config = dict(
    n_layer=16,
    d_model=384,
    n_head=6,
    n_kv_head=6,
    head_dim=64,
    d_mlp=1536,
    vocab_size=18079,
    activation='squared_leaky_relu',
    norm='rmsnorm',
    norm_place='pre',
    norm_eps=1e-06,
    positions='rope',
    rope_base=10000.0,
    rope_fraction=1.0,
    qk_norm=True,
    attn_scale=0.213,
    bias='none',
    tie_embeddings=False,
    parallel_block=False,
    extras=['some layers without attention', 'local attention windows', 'shifted keys', 'exclusive self-attention', 'norms scaled by depth', 'capped logits'],
    init='normal',
    init_std_qkv=0.0181,
    init_std_o=0.0,
    init_std_up=0.0181,
    init_std_down=0.0,
    optimizer='adamw',
    lr=0.000791,
    beta1=0.9,
    beta2=0.99,
    weight_decay=0.34,
    lr_head=0.0045,
    warmup_steps=371,
    schedule='wsd',
    decay_fraction=0.636,
    decay_shape='linear',
    final_lr_fraction=0.0,
    batch_tokens=[16384, 32768, 65536, 131072],
    seq_len=512,
    doc_mask=True,
    train_tokens=351100000,
    steps=6037,
    dataset='wikipedia_en',
)
Each number is 500 + 40 x the weight over the matrix's rms, rounded and kept within 0 to 999. Layers, rows and columns count from 0. Numbers have three digits each.

# up: layer 2 MLP up, 1536x384, rms 0.0129, rows 278-377, columns 0-63
# down: layer 2 MLP down (transposed), 1536x384, rms 0.0116, rows 278-377, columns 0-63
up278:442472470526478513486532520480510505501531523498503509454509483517517504546492489526510498526519461470469470507527476518481539479486547521489509493479505489524530507456508554479519490498548512
down278:528466450497513414507468469501504491481424583562546495465436502506526491511517501525447542524498476549559541510516503522568444491489464494498491501543531500465460478554534503525490575539511483
up279:502509462509497502497523515513503504510492499520507490491509524502513518519471473507487500468508480501495505486512502493484488478503486516517511497509511527477503476500513497488509535493495515
down279:483504459466494517527498476509479505490486529520476505502518427484506495511480520486499492497432490536491498475450522537505530501492460502503500491515545504510484511505518497528492502491501511
up280:470530514496544474424514529535502496483534525475487502531485510479525544520454545499477496502521482561504443487526446519470481470516560505529511516536473437493457440499490519490490481492480451
down280:557472580471584456506444461529501480473485518589464542470455468489545513481482524482476512481470468535512500472463476473549527477529491531488538450496558456482451511524504502538514569552516542
up281:552494522525520483473467508476551492543517490490505494526516543522525496484510514488512491459474510504476534512510515513503551491527470517527524496505490482487508459487568471484460488497485470
down281:526495501483484425502494518500524512518524529503486491450560499464476493474503518517552456475459531538558526545492504515517519558531452539541451500519493474435517458536534506496463479477502514
up282:497482486521494506516461488502498459478514490504484507491521500505505516479490496526498504524503517497466521508486496488534482497511508489518487490537469491480504488498512495480474488498482529
down282:491486480485493491483479487533506512467484459526500492487450508503512472528475535510489500534480481536507472513480508463491539487478497493510500482507559473497488491512513485472472527478539517
up283:486526501484508501473519482521470486507512531480502513503505503518514502488479497499503496508484498481523512505518516510484465492496500501494485490491478526476484483490473522484518469485508501
down283:534476517439518471534535493523549522489455517526476466462496449469485477472528479509538450481520515520448499506502482480514525501467489498503495495484504495533516544517468547501524526525515518
up284:536498511496495518492495477486502521495503464487499490524499493473500511484478506495484509480487500513477498481497482504475507475502504518498497490510492510491515496502489521480501505502493481
down284:513541496519521467467510468526498547484516523513506489456452508488474477521514492525543509498471484539530539496481519506527486492490500504546545507518505473479468492525505508506529500485523516
up285:516536492510526564503479491518478486498513520486486518548514505473516481534471521542465548514491486489508470512519519468492530498506508533493452512534500500485516526510520493513542500541473523
down285:558504487474511495487472465480488520466519476546474481522463543485498532488484493515476507522461434488476549521506499570543528502487491544480523460486596470505481511490503529552484547461472460
up286:508482495517481486538506483516514519524501513471535505532533515442515510504498506488475500512494488504471500470474505503473507502485493514514521514518512477509474491527505510501472475525504518
down286:510497474484491472487503536468525532550506558534502478494548544483534514489496557522528485515470478554494526482506466476469522494507481524544523502531521466441516487595534466542471506481507485
up287:489528486483504498472498494488473461510505503484519460504501489502498497501490521513510525508494501518525516493496497514511493523490504512492525510506535493494485486516536491498511495515520519
down287:531468492464520463542508464504486452526500532539484495457521460547460520468520542485487506518510547533509475473486508548523479537539510470524506513490487501544496509498522478527532486518439450
up288:484490506495498510499509496479504496504479510501519497524495501495498484504505499480500511500492494493503485497523481511516484504490508497498511506494489508493497509507523501480488500509499501
down288:493538489476490492477524506502495471513445539532490483535496537494472502485516509491527476469508536477515511479471512488488525518512498514499512502496513475488493483494505500514479471498467493
up289:480496479508515510504487528469523509509489525482501521546508509475510560498513509482492518476478460501479484487509489504511516478530504477497491499496493511464539518516465499518457466521506513
down289:479531493498495460495513491486563522481479554485494500504482517494536520535508516485548522471527485527502505501505492539516496503487482481530481482506463506538519419502483528527509460516471495
up290:498469510504511475490521490490513495520467511484514477509499517510494490518493516511487482509490511497518548499500487513504502504490483502519517511493511493504476497526485502508499504475522484
down290:496536512451496476511508520453525447490509548490461514484512531470453533558525528509514481496472503524497535538522553530466477515516505493497489504539490489556494482521479478494522496512508461
up291:532593469558652400469634588399718592657456495525531690499640512600544587542532540334447479609481497311450504626301569442439403644659569376520527605468421419377639573496584566354614548650504641
down291:524460481458434589492574445437499643588508585507669479484452570492400677444574482470541515464522484522478487547528522595413592566422432518455480553504524519434415458515608502531549561581564487
up292:507479510471496482496514506468517515489525495494509506503523514518484511494498494530513527471502500463500471532501511533485546509499462495504531496477497524478534517507477501522487515525513491
down292:459508474496503504504527463483524497459472441528464504468478482509492520539528470491548502512466472523506529523521511488526432527546491515514505526506506459550502500513449499523463530487441483
up293:438528495500511554503481478449460468489503526543556545446531443499507524455478523470547481513445528513550526480521522507473501422494486460466503516462487490468540501528502474476497490460502523
down293:471487565455504504450553472501482523476474526528517523477481496484578545521535548566517498512480491530486564496446497470568544501486480565529527482506504476601525487511464500488538563506468484
up294:524504499477454486488467520508492512467473514499506486485462496489502535484517519471495492435547495471450508521500515529508501518479511509509489494516465478507509520498488502498523507517515456
down294:493543518507515531489523501499459474484510547538452462500516499476533519489517539462511470472499505538477524502516531508441503514459462462537464485513483501483485512492455509535541461491498505
up295:482453413512454488512530532438494469537489501471508469494539445484536510452472505473507505469432461499535524463571532525492533464487504505451451540418439548526548542542534488502562479496564560
down295:475488494442545482465508456491534510454463485552457532502556521476528449439507487505510481513532530551483575515474540529500501512530495514558531493525552466488495451530398531547491487505476471
up296:495499492489511496487511509493494476512492500482503482465491498478505501500486510497507501501509499509506522500481490522518499503490495474493519503499508510488493501505491503490484528504496519
down296:534483444501515471507484489540541491512471490459478487521528512507469530520554505524495489509459513501554529448507539489483523502483493489509469493483450487515488474485509518509487490475493496
up297:493525534518493516486497510498506527522494516509516512520477501500488490488480501483499498483499486498499497510532506513520504510477486514481522502522503495482501535526474503506493500507490531
down297:496517514498503466527519476517578509477457484562527490473521499463523488497509452517537497509481537486497517517497517514515508557491464536494551505504498521483468516512504494463520453532502493
up298:475481421618395459570641589501529330340579580512494523423535411616367471502554366483525247615447492373425534505516401436489402561719507365577285498406404706468419411448422463511558396395479499
down298:458314347511515422454606500585647532530415571476447481494589685593368467350506504537520510466413508497349542614538394457512445455474409645535375418411351598349457453541528419632669631456582533
up299:540479497506459447509539478527476502446501491501529551520500519480489489529514474513509525529509470489495522510518460449493522484474488478509540503529503503496496533446491473504498530525503498
down299:552484487512468464507537489508524488542449504451460483476495476504424538543543557477549525475494495469513491512480586608465504503543480463514452554458481474490486506509476549550490521474478486
up300:521535498526504485493510464460478501478506523536531517530519478500514513498484499500437502512490495487521494514491517498512539509480511483537554499448546504479522499460552512515478523505557501
down300:502510468450460427511540486447519462476512532433449496496534484503470520467495510535528540501472480524478541491445566504497516483491434450417449551535487510533498491504469516516488496484488494
up301:601348587508433664390589569540519638614460559521636421557255593565484528443566546517725642323449670443692464496574484530487551517638363441402302513443614271760322459559622502504632545628735557
down301:531524582391443490427566561490528584538493445518688623459577671485464639299471406384662608485506578657570478624520525669517620585345441501482525464546441588410458601513457530425530727377527329
up302:475509503491483501500493514503540496491487503458513516508525519480506503521532470511489490499488505513473514497519491499509505483468509507509473496515455486502463484510503499513495530520490513
down302:512555514521449493516507518475485470555493506524464473486512457515469542498536511478505506501511509518510505473526534528469505518551459485510465528494456521514473477476474484558464502487463448
up303:476470483504498461503482459520524502508519493491500471496494504480517499496498501496521512487492463488493495501513490482490483530501486512487505501510497473514508519491502488494477481515510503
down303:485505514509533468486475570504552517482445469491561469478477465520476474520505502470492504527491485512503459471463509502486527556478464485510484517453504518498517471464482459452505481527476466
up304:522544514553502499494481458498526495552455506548476498516454545498539473542493543479495500444504507501501493473502460514520477491487526472466519507535541510481502498472492449492527482507464522
down304:495472494507495432518544495496472469509488558469473438465486451515446515523509572498482489444506487562497569494502534519427555521520481476527489566521436487536475472496483509500415512475500463
up305:512513484540454501500495508494484521473499514457504529535522507535527508487463501469514522499498489474479516502487542509452503511488499506484485500487512488521500466476497483544537477540506498
down305:472515492501523556504502495489500478591450536499456465464514475498439531519510532492565498459538516531465517516528554530514478508498525450588503486482474507534492480521502488497504485534487444
up306:501474504489515493535507488498486472505503499518501495504474488534484537486500496477554490509514511506494486505526511514511508513505510492510499495500491481494481490469502481519473497482504487
down306:549490543463504498493477503518480477503458503503482483467459467479492532421510487555503518503441555514513478561437543468472559498494464486507500516496514544520515536457493532483538499481523500
up307:526498506521525490507474479509486515498522500488496508500481485509489487499484488513485496519515497491503504496511486499499490511511514501490500504493511497517526465500494516508485506510491522
down307:513510503537516509484529497487514510485462513523491517518490477498480511525491481440494467524491484522481452460495526463484468483480504469499471502503484479495505516544490525506507491539502532
up308:482505499478502481476493466507483503513482481493487494505468515508501491516510516487496502505521509509490520500493492523494501508524504505516500499510529516504511467497474468517508499482502488
down308:497494507518519473522511484446487470492487563508446536447514510492482519466489473517519478454495512510487516470557483504509507529495489502492481522475497541506499499502504525510519493517494469
up309:508519523509488496516488471503478499498496513488506506494463538507515497497513486489498514486506506499512508468477488496518506514507520499488491491503500517513510498514484488487502536513516498
down309:440510507517508497504516466535507484523512523516516496493484493499458528481483495517504521527493479475503536536510492526525481483508480474487514487528513461531425496476486536532519497501499484
up310:475545398525569421529512566449324557398487512325491504329483559554545548632534566428490490326596568569338551424440562633408481682536549604395441612525422557452497330461471562537647633606614585
down310:448539399545668463651522532422421483452521518462504404500565439353557470623442552489503446380612477494413492460519567587497304474564550499567385585423360487595426412349571507592554589510488596
up311:517465493461518515488475518488505506483496501529499479494501520484533518518501501469529494489518526516512532481488488518496504482512518498518518502456504488501480488501475491528491515465510525
down311:481506493517456498486490520479472494500457483450490492507507481489516523537515541487522502541508508487477530494534471485485524540534498491469472520536504531544499490535461508479487462548503519
up312:527461522494532479499492519496502516510514507500483472487511480504495465503471477524496530488507510507467508505505536474523520482499503487483501501505480523541504538540511502535492504517505478
down312:528516510468517510510482510486441480538479570502472494456511462478519495453494523539523549501517509512502524516469537553497496508533432491505495541448488526521467530486471525467518531486453459
up313:474474552485473436493517484483503523478520480542532491525500545486469509486463497498531474482517475482453492555547503522441522513534570506479473502453443503524528522490582514483470502464519482
down313:538522477403581472483477497502496524509516577502497539477445480451483511511468524530521475475462529534478487506506552477509474496468450470518549494497495504495485500495440429503504512489437518
up314:467490494491488499499498493519501519493473508475513493508500487515496498529498511503507517490483504516523514484510504507493502493500513486493498514493504485502484483480500492501511519499495530
down314:533529504536520489514499500519465476493470525529443491519541502524491477502527477498471525529452475468512484486462478484518477546503488504498498497499520498494517486523531485535520473503488471
up315:502458542464498524508469485501493492508505483499475481528490519519494519464530508493523505531489489488501538507473540488494514498503491489475504495494498481486473520463501486499531498488534505
down315:532491436484504438519490521477485506481539516478479518433518523501488522507566517504550513455540443522439534516520474551453473515530514482509485516530479451562531487553480492495488501468546482
up316:452507467546486524470529528499519486528491510524482492510464511504499555556472467499465494494484513490484520481430497553491490483523543580510500510455552410531478500483429467481480555525540443
down316:432514528468481501453580474470525488479479529495481467439518511504525506486534511410531488479510436532478514505505488526546485520546525524531530501461492486557480454442487565547491560469457438
up317:513485492500481490502491497494501499492498488497482490495485492517506502499500498478476516484494483498505486487511497497497501497500515528512495506490495521522491502516502485521505502500506507
down317:474539491467479492488493502500492478483516494468502506482521493488492554477491526500528508512522513475482507474472517468486522503521480506508521545460506522486504489510484500521496456500480467
up318:526492489497519480498481484493497509502488497543503493504505481502499519514528508524504487520486523492494492506479476503495536504488506499528504506513518477505443499483514502497470524513491466
down318:505489485481496476497491511502514495519445560485517502460582533507500513475539494457530505496496509518532540537473514480480533574531482446525482477486499504522510495453440495486464533494485466
up319:475515511494496488479482479509485495506490519508484499496501495501506488505508515506500498492488495505475508519512495503498493495497490515495513509521503503496487474498519517510487492511491494
down319:504489526497517509526460506480510505521527489500514506492465499484496493486497506506500489476486501521487517490488537501537539495494479515526510459519543507500485510504499497496515466536509516
up320:491484510474482514508529485486540521482501485487497499511483486510510505511483461487544511509479478453491493508506485512494512470497513514481498501500487532521500507483521504488526480483483519
down320:485529453512518471514516508475480478525566540512490436510509536429496529552533502515491456450477493533471541525502540496454471523524483516466500510503450452495483455462460532491458523491465489
up321:485504496467523482520527495466543486534500503510475519479511491488507532509484545505498534521500499546522489470528491497496495502516517572529527505497470509495541521528501522492496483489458516
down321:536517478480516462538488502445519554433460490525475479469492489496482458520480508520504461527491465517458494557504489468521479478493519524447517557496555516462529504550506469513480548514549482
up322:501510502528502489483524511501466497503531485503519517484498498518505477520464505494489470518497496498515477499520475491464486535523497479514509509507486480502505519499524484484488503502509500
down322:518518489459508505503500497488502528467474547512467494495463487483481537501502485488539485505463487522527518466499531503495511498526464498524485508483496490514484476521487484489460482463489468
up323:491647519533504595514549514464581477555526512422450508581536526552576489542585525480518456425572510570571523428540480489404471444498541473499502522412423451520433492539501510486514481581395550
down323:539508536425538438520414460552459517469369485602537544459527410460586560471478486526566483547447456522498559542369460499541535483450381469550525421511545540510543592402547488500464519479609511
up324:469507505499487517490550491537531500504498493445507509469453492503512487485496492497514462489480484485519496507501477536479517491467507463512524536497512517493510485529529537508515522493515504
down324:491474492491514437502510478473493499467552544532490470488524438481518472471528548516496461482494461510489507445474488490483514528535445458485487547473554473568480471471436511516522586533555443
up325:462504517509464528504508495542525471507519496519469520503543498505509487474474483513525468480532506456460523467503485509505533503497489478490514498530502452503481510489517480512524499502505483
down325:516493495478471486575479488477542524472521533516483471526522506496474515544520539519532511499475478552505534531488535515488468530489488514489483539484498515488548439552474507496486510475551477
up326:523516528495502471493512504492504502507484508494478499493492480481481521470480492503495488501500482470483503534480508490470509516508481498511525496513461501507515488492481529497475538501499489
down326:523523464536460445516483514470480499459496547482486517487536531449442466514542505465508500523506482473496449487495524504436458498495520498524486521499479464509473495518488527474494563504448496
up327:473512487496485500499468502510487496489498513514486495488493510493495512509493525506504510496482488501499494511493489495508510465468503499519510511497487515462498498511510506507479496520517501
down327:520505480467534456470466470470516512474458528550515499491456547530495493506515528485536541490457518528527476489483521481516479482490473449528463535528498523521481479478481469484512546516513465
up328:506515514510495480491510488503498497497500511504505503493522486496501506489504489502548494484482518511497501482502525486471508521526473506508497504474487485492471486489497516489501472506515526
down328:502503454475487482504486513499504537501499470492495532515447521520495499521508474456501443475478471477445489494496503518510559499505499477523492535522517507487495512512452506502542545490479485
up329:487554557515448519523605634516266466454416574468675601632441619611514562364516500541498548276653449568513464489568406435432583548550496584420588497524568437512572392553521533422365414315608386
down329:485551550489518540528527603435295371510331595399541553503344421647519417591539521520451429458528521454633608321653564446461541552614569479389511495564432504635540353568533482481446554292535384
up330:522522495460522503484476524479541468547505546536468492524483502438485453483513574451463514451530598554537508464475488513525508516515454486489496545451523498501441516601445489463433523478491494
down330:578494458507497443507512479440535445551481541515426448480506510491451485513516545436483487435536555552500522471451555524470480547524480482508462556456443480543413464546452526541482487498455419
up331:461320409585497454466527614570396463474515495556433396547472507558570537586538589587427394526575487445495496550542410534459473655354589608455498449423415533570580459578414351580570469435611724
down331:455516473493626424531544415525440452426538609564298619571520478441509430509505470591362521481535547545445591566577474487553514554377506486469566584488557562575580472515510499450444491574537538
up332:518486495509487475500520503483494498510487499508537493501504496493509514501504499519516501479491494493481513511512491500506511492503509497512520500509526511508480506512502474491487486508502491
down332:495461502461507483522538521500495497511496530507533523522498474511537491494508545510527507487493512510494520469481511486519498508488495509490514463527531465472520486508517488504482499487534478
up333:530488518487543514483522499496511500508508503499506516491494501478497498509513513480510484488487511488484530493512488506513495517511487503508519502503478534486519474490506484487477499472492527
down333:482547505477531477471506503467483446523484596459491458498517480529467505522560530497534477505501501559469506464493526526481497548508527478548469522511480465512457506502487490518471497529467499
up334:547500534448520500438449498451512470416488526562508399444490568484529431422546600522493548537645536568527527491403497505580485467476526490575563501406536456445546464555466520495408575471488429
down334:417485531535452447433533373478538538477411449370488476490489464466453510536481423521486491485378495480503420508552462507465559572504517407474449413526498518511453555388508434480527461550512571
up335:496505518515475513509513506506481491496493508485516525492490495508502505502494492489497515506489513499502492489520493527472521503510493503500485503501514508503511502497519494466498506518496513
down335:481509515505513486516487494497534512499470517520469472536459513509491471467519491478531527518486484501497458502500470503508482480546510534469533525482494523551499506502507488549507531482464512
up336:505515514512498494484496498476498490515503493488502490518517501488488489515531525505507528508486516511489497490504521489515505504509512499528526497499510510493483472528527503504487499486509510
down336:469532500516534484525507490494544493515479535508517463464506515476484516534513560503514529524528491565534545535505533490502471527512493502479484492484491455508509450562491496522480463502478484
up337:515545501496479512490477506537485465513496497510506513502503458511496500514471499493487487499481497520503490482500505490511492486504502533525472504519460509509508501508513519509493467505475500
down337:458498473490524436497477502446546531515496547504509452458499540486497510481533509520544466467492527517461513509483508483482480507537479501528437472556515481500490532508523483480439504485560489
up338:437521461558491492506546444432501511496520523473496442454518463539522532466536460485521502541470514473459504455524490501501481497525484480503464493501484460521546485429544513512508459482560539
down338:600504517475526464469528568476507442502478562499446412457483491507453506529501533433502485500522487523571516471533541461468503502543518440507470527463475551533487506520401484556478482466448429
up339:360536568539538422564672493403558547348495534681506655461526623623478332488521652546332451297529555465391469398474630425538415418529503470397501643527501504613491548529424577397516531440422544
down339:476608476401500367547675436459565471650515488676436502369630465515533363465529530601463515518567582470533450384343524431556548625526502641466559641506566602311631525474430555385518448492571425
up340:457487478428417551552552518548510512580460564511513524465488494543484462492491468534573493454471519462498504468534429476570495591421500457463539501585503484499533450464367543594517520494457522
down340:504627495452449560473506439519611527363441629511522528596440399514438542546490510502570504523505395474582536562559439527592489537437482469471487448494464528540513495495542477450499516545469387
up341:500506509513517508513481514499498495474513498496496497490504510493502489501493518502493519504494482484490512522511500495517491516516515474497511501479488525498507506497512510480505491506495506
down341:503467504498555498501525517463522530498490528500514501475485502427518500500541533475495536507504479525477492524493516498510489496492453481499498479522513488506503512512486498505511498512516472
up342:547569467575482539543558506459374516414472456483526414517462551530480465496551519557429465599497535469556482452409438537491455584493570485481539512449544502484511568418519423601585558472475569
down342:637544547493506406592526528529517436500514566481434492485537454516393485486550526476485469393511425530548493440600440566529472507594474386477439545493429508592455521577469474502472452516451429
up343:497421522483490533533415413582464556498490453629516484339510516506435587533518511499453575515543534508555568468460447502565519507479418511563511486473561500456483488526518527484524485462502477
down343:463627465551537533426618522487640458552481567440427552478520523473526432471477503424498516515481559509495478509553519482524444582477489399504479577506512462474439538572421509574548508506421499
up344:502484502487481482495528492465522499441518489474516493525514495476492494490500526478526497474469476518448472518488485487542520531518500499476481492479490487504505512503500478490487507476537500
down344:526553474538479512531538528460550528484524533533516488493517490485477497521509499477517527554519430485491520512486518485499507516531505508497491496516508475523515426500519497565516576487491469
up345:500417505555490442522386450389531483602418378468481370521508481578458529647690546388386481629408514526441394573430489563418421534452522588473400460605383429569575441691451339671391437552706549
down345:566392520484568537438512486375362451722453477493512252535388405470448487565651498449507411578440437301571312393314321607380536613458552439595342411643478423568434412662399465729388424511570442
up346:498487611489551589553479484530544474425546498433532423536457536568483540578430461503427520458450510523446492421494531436425492549461461498602496523531531435533507480583514514467524523518488568
down346:429511460481551545436478581485472518465434512512435480526521527468474526488542549605487426468488478525495471505466507528536534550514374557540492584507510429533482419480430380492441524592506398
up347:511489517496495499514500503515519484521468512492509474523487493497491500488495505515502496469478510491508506495509519503484495510485504484482518509497497483499505499518491509512511496485488495
down347:502479515482534440504477460490509501475498504527489516507487447547509497490494516524524491524485502502513489507484497492505523530523484485536487513546492504503500478519460483502505479499485478
up348:511495492495509484482483509484504484495518485505470511488500503471502481484505526505529489503511524521513514507500511490463513499511511498494489502526466508514500502514488506493486490508497496
down348:476506485473522534463476513493502494482455476540491505492470488490496509489498453524516504507501527529506483532450498483485534466528491520483531518531500520480530482503517525460534516490508561
up349:494451496502501493475497493471503481499470479497443501526515510509527543510458489500508546505478428481527536563485483485465501456493546498437500502501480489522574489447534521566544490493511555
down349:543506479455461472529496514506521507525441549508513507502522458479423486514493514525433491477521522538456520473472547537483552529503486512543484468498481417515513466499488519499469506459472368
up350:492505486511483509491490497505509497519512502519504508492515496505510491510492492513500507516509510502520503507486474503505496516487514488471516508481496519516519512482503493491501502478495536
down350:480555475504477494503511510495507488500504488500509493493480458500491510483517468503513525493500503466538500501507543505499518538477515508535492470507493501495495487501494502500538461501476520
up351:496479499492508514506501477503493486511502502498492485499496509513495496465483522523497511492481511516502507524505516497492488497490508509501499496523495505484491498514493479487497498499516507
down351:512508476463496483510500521493511511513452494479492492462506517482516503466501499528535509470456502493450502520459517508504499511483538467484485526545515493487487549485523498464498524514522488
up352:544461511526504500509486522502511505489496489463493500503492497503487525511477517492501512509463486492487526525503509525494521508533503518504496496508491475526487500499519493520505509518482505
down352:467506509480509510478447496478536498480483510515501491512528489480497515465469524488534520495513474509478572535478526492475492485560449491547537511513489457523521500510492498538460472533469465
up353:492468448495495468477491498531521505498504494500548497508513485515506510515526486480545468509507468506475475507515501516522517492495506516485514494484480486504493500517490524474474472503476518
down353:459527471500448486526513553495537544547487547487485483514487476491485530564486485468573471529507475512462535524463528508480465502512493525479467489487483475497495478516523506524447502525478471
up354:490520503506502498514491512507500490506514470523519493519470505473476474508478493481503489485485539484490505510474523529490484468516512494495500517468542515494460527492481504532495472517479520
down354:540462540457502469478481510431554481510474546478454515457498524454465545507496551492503456504503507547524500457497543548476496520535508519486490485480484503531492449509466541471498464520462482
up355:501530477517517509507491488476516503473475490513480500487508501504512497494502489496494481503488507497499503511486484512494497524504499523478495498492513493489486514509501476510514514495510502
down355:506473548443497506504505509482510475489493510541514503536512498504492478465527501525476476484507508494468495480460540495483498524527518444501525512484502493541491471499459501530541477531493517
up356:498504473508482524490522494473525474463488486451505493506481521519481522508523508515503513515522511520489510495493524476504499499513511494509521490531493514509506488510517509489469501515501508
down356:512500479469492479485521498511490473500435518501469486460525482525476560537525522500488522431497510539536537516485496508506512530478476473534468543498509508514484502501501548491475455498446477
up357:466539491561495548495507484495508444464498555489511482546413454563540472509491484428483490466541451380480512494551492482486493495458599482513501523524540563496496475483485454495514437539478536
down357:566473505411464377531521513465509492501492565521481513393536532427418528505476545598536546558473477599504533520492492529540505564540445491492447539497472472487528487524528573465496559458548462
up358:377328503489279631451513534680465568445646635401452486710423713393366541473541476512351418516648479508503502664566621525580446460583399470469374530567503509552509400426342448360621636491530530
down358:473463561409560599466526548540526511509564603514576540574530606548391715381549468451632505493542515568468369467525518583547553547499557576393575502523441609348486413501545400549511707501600550
up359:498503492488496481505513510498498518494495509482513492511510502505488483507509494500483488496506502502494499498532476482512514518491495479491504505497482472508496503478507481478510511490500510
down359:466513470494500478497524488460540492482501510493492466504489503478454495527478502460486488492447494467513495514497502517510514465508522532553496482560496474504485495533461502453532500474505499
up360:533418493543518577500495519427558539442521403441545519528609533503490495490562548582482411481459499446485435459485483486494488595506450518521482537493567501538570544549517489535468436457541532
down360:463489518443515536496538471454475496488450518450484469409571489457477544529594404479502501493462456443541504472516534520563496532561453483561479525475490501521466511499422435555493433471546533
up361:513429573433488442510472482508484559467450461523582509478480546506502563412586470535464515455492544551433511482518555564493561508518445534486538507475496436458479528490505462521510612471505571
down361:488587502570486524378596473455480500509488442491474470493505528543500563524481482421525560490463519516520518440570454509512431577523571522561507520493456509556463424513450408457540432563529455
up362:511501520511498501489490500502529505501501515516500507502487516507516495478505514503490482527505518492507510512500499479479483511509498483502488510493478503514517467517495492523487505514487512
down362:495502518486529453483482489477548488482464485480485484521508445508451476538456522481499522496522500514504517496480488499482501529512497518470498508518493545529524525520515493528524492505471504
up363:525499493513504506528504494484516513511516542492512433501502540521493484508495524512481501470492489510487502496511491487512481498503499501493517516494503478525495514513512526480483487499505531
down363:518561456505502491492460480478521513493547553508513481445511495530501530499510514497495506493504460534496525503486491472526492484497478504494465491506523459506505488488541499577475476469489488
up364:516521498520514535533489495485483500493498515498495495507508526486477513497490476463477463474496464510493502512531497472518524525509471513503486497495489502498494464460511528484488510497482524
down364:546541480501506482526404572468474521534503520517489521510539519498463531489500500551543514487487465559504566497486513524441466570508506528464496533512547465501495492501490503568504533507495398
up365:485501511497533487493506487506499517491514483503501498492536481491518502494500491511478487502488511502494504492502502495508536512499537484480500506496510504500501488509492499487491484512496507
down365:493496502445525467520484518469527530443517453496505498530517523476531488475505498500492503517487459558514478420497468478512511481483542514494506472489524476493507539494485468474518526535535492
up366:527478509498537516479509506491462486500500495503496478523476496479509509485496535496529503526521517513492492517493483507514532499482506509488491501493497511496532487539492513502497498475491522
down366:497501542542471462471478513421471489462460456471463488502517546539440539486502517458522495490546508528470507504514537484480516504541529479524514502489486446562499479485485468512528511500451495
up367:478498476491480507495497480508504505510490491489503509508471512489508494502490514516472503516482498483507492490496521505509499495507494489495514494494490501490515492500523508486484511488500478
down367:464566512528476511468506506500495488511493523504521474485496516495462530487495519465477499540506519523492515518508560495492479531488509475490528526505479495509469504482483533505508505558479462
up368:480484485492507512500515518518533483523498489533516508513499507509496505490492524517538482468511500474515505510501468491488541495510513509491511501488502490482490506488475505486500454491472504
down368:514489536478521510468500481521528510498481521517495491517496514449507514468493456506562489532475549487531506535478462465492527484474484496530474502517486523481484517518497527490522495523522469
up369:492516501500505524466485491517515492518508515539491514495480489496512508493484532501497525521485466502494520516483493479518511503501523498510506483489529532496496480479512468497473479530515511
down369:499538463487488505477543459448455475522437552484469518503505534544507530505483529440538532476546536499554519466505516526478500542576504459559485537502526472526482482477455492574511445487482450
up370:514497513696597633560524613410274426525543657612532449491577541486450507568476363362331557211437645410480477507472566432461454425511578678399429573594398493514416453656457625640622245653644380
down370:432585486541551539573470528516379421485443602618556446507473545457479461614503473511353592581524499592488549628440411520383422459307427355491352679449520407536406579525586527629483386545386526
up371:494476528484481498512526502490454490487501499486496503513526522507484521515493513513499477489482503504482500515515492518492503501507506505490515507517492510501495491520506509504501494514498470
down371:490492490450488578520509477509486490504492507515490481517492477525500524508541485483521445506472487517493514505501535526466520511518497493484477488489501533504458495539504529489485478494481519
up372:508521480503466494476483487509521539468482537501520475510443494507536532538471487495510480471545509467540504532513498487450471528514543484476554540474498498526549530444471497531513545503478530
down372:494494490517543495577479511525503495558485554504450524473532565486465477451487529537531448559504512557450568496500515496487519490549471433455407454527501472498461487590509504521459504449512437
up373:478497481514489478489511484544515523506497494485546499511474508520519487517467491491505513503475489472499486471520485463532502509496493504519483513502498484526497497530514479488504490498486488
down373:467472435508485466524537504525508532485532527430452428502529503543471512573487489511532492490475521466496465479537504514493520523498511460509484535537484471511490475560478463476517536532519481
up374:502503522519518513487496510515481466495515508516507482504526503527503477514494504510507500510477503509494524503507517507500498513499508489502508515519461517497519510472517475509484498496510492
down374:492511509496529520498518505489496518433452467538496520514507480490460544509485465495512456505473493493477506528505539483505485540501496551525520526493506524446489479454502525523473516528550487
up375:475522488494477515499508502523504500503492504493499507509486512485507500500503481489510467493487499495492507497502485512525488503512497513495480515522458473476509525484494492501495496497504515
down375:504509487504476463476516471490482505502478551470497469515512531488472526533542488485539471495510489539498523490505484499536456507517452487484512501512439470520504499490468502518457487501448486
up376:488479530486528502542480516499486483518513507503554509490511466473478522490547483506489527524517538528488510493451524508522494502497477549504480505516511488514489491551503511445510482481518518
down376:531503493453525416508479527438534530433495506522474561504505503485505533554539505536512490455441452536512499509475463492524443465509496488528477491540482446497485499494502543461501493488571421
up377:501498493499495496499489521498491491481494512527509502487514504518487507483505507512504502508487494518474496517478505513483507499505483492511497508503506503503496514502506489518471483504499512
down377:479509507513561516475475488470487502459498489507464534496519473470490502484468503498525499546510501498466519519492499462488507481521490519481487503519490491472483539505517485494499530483492557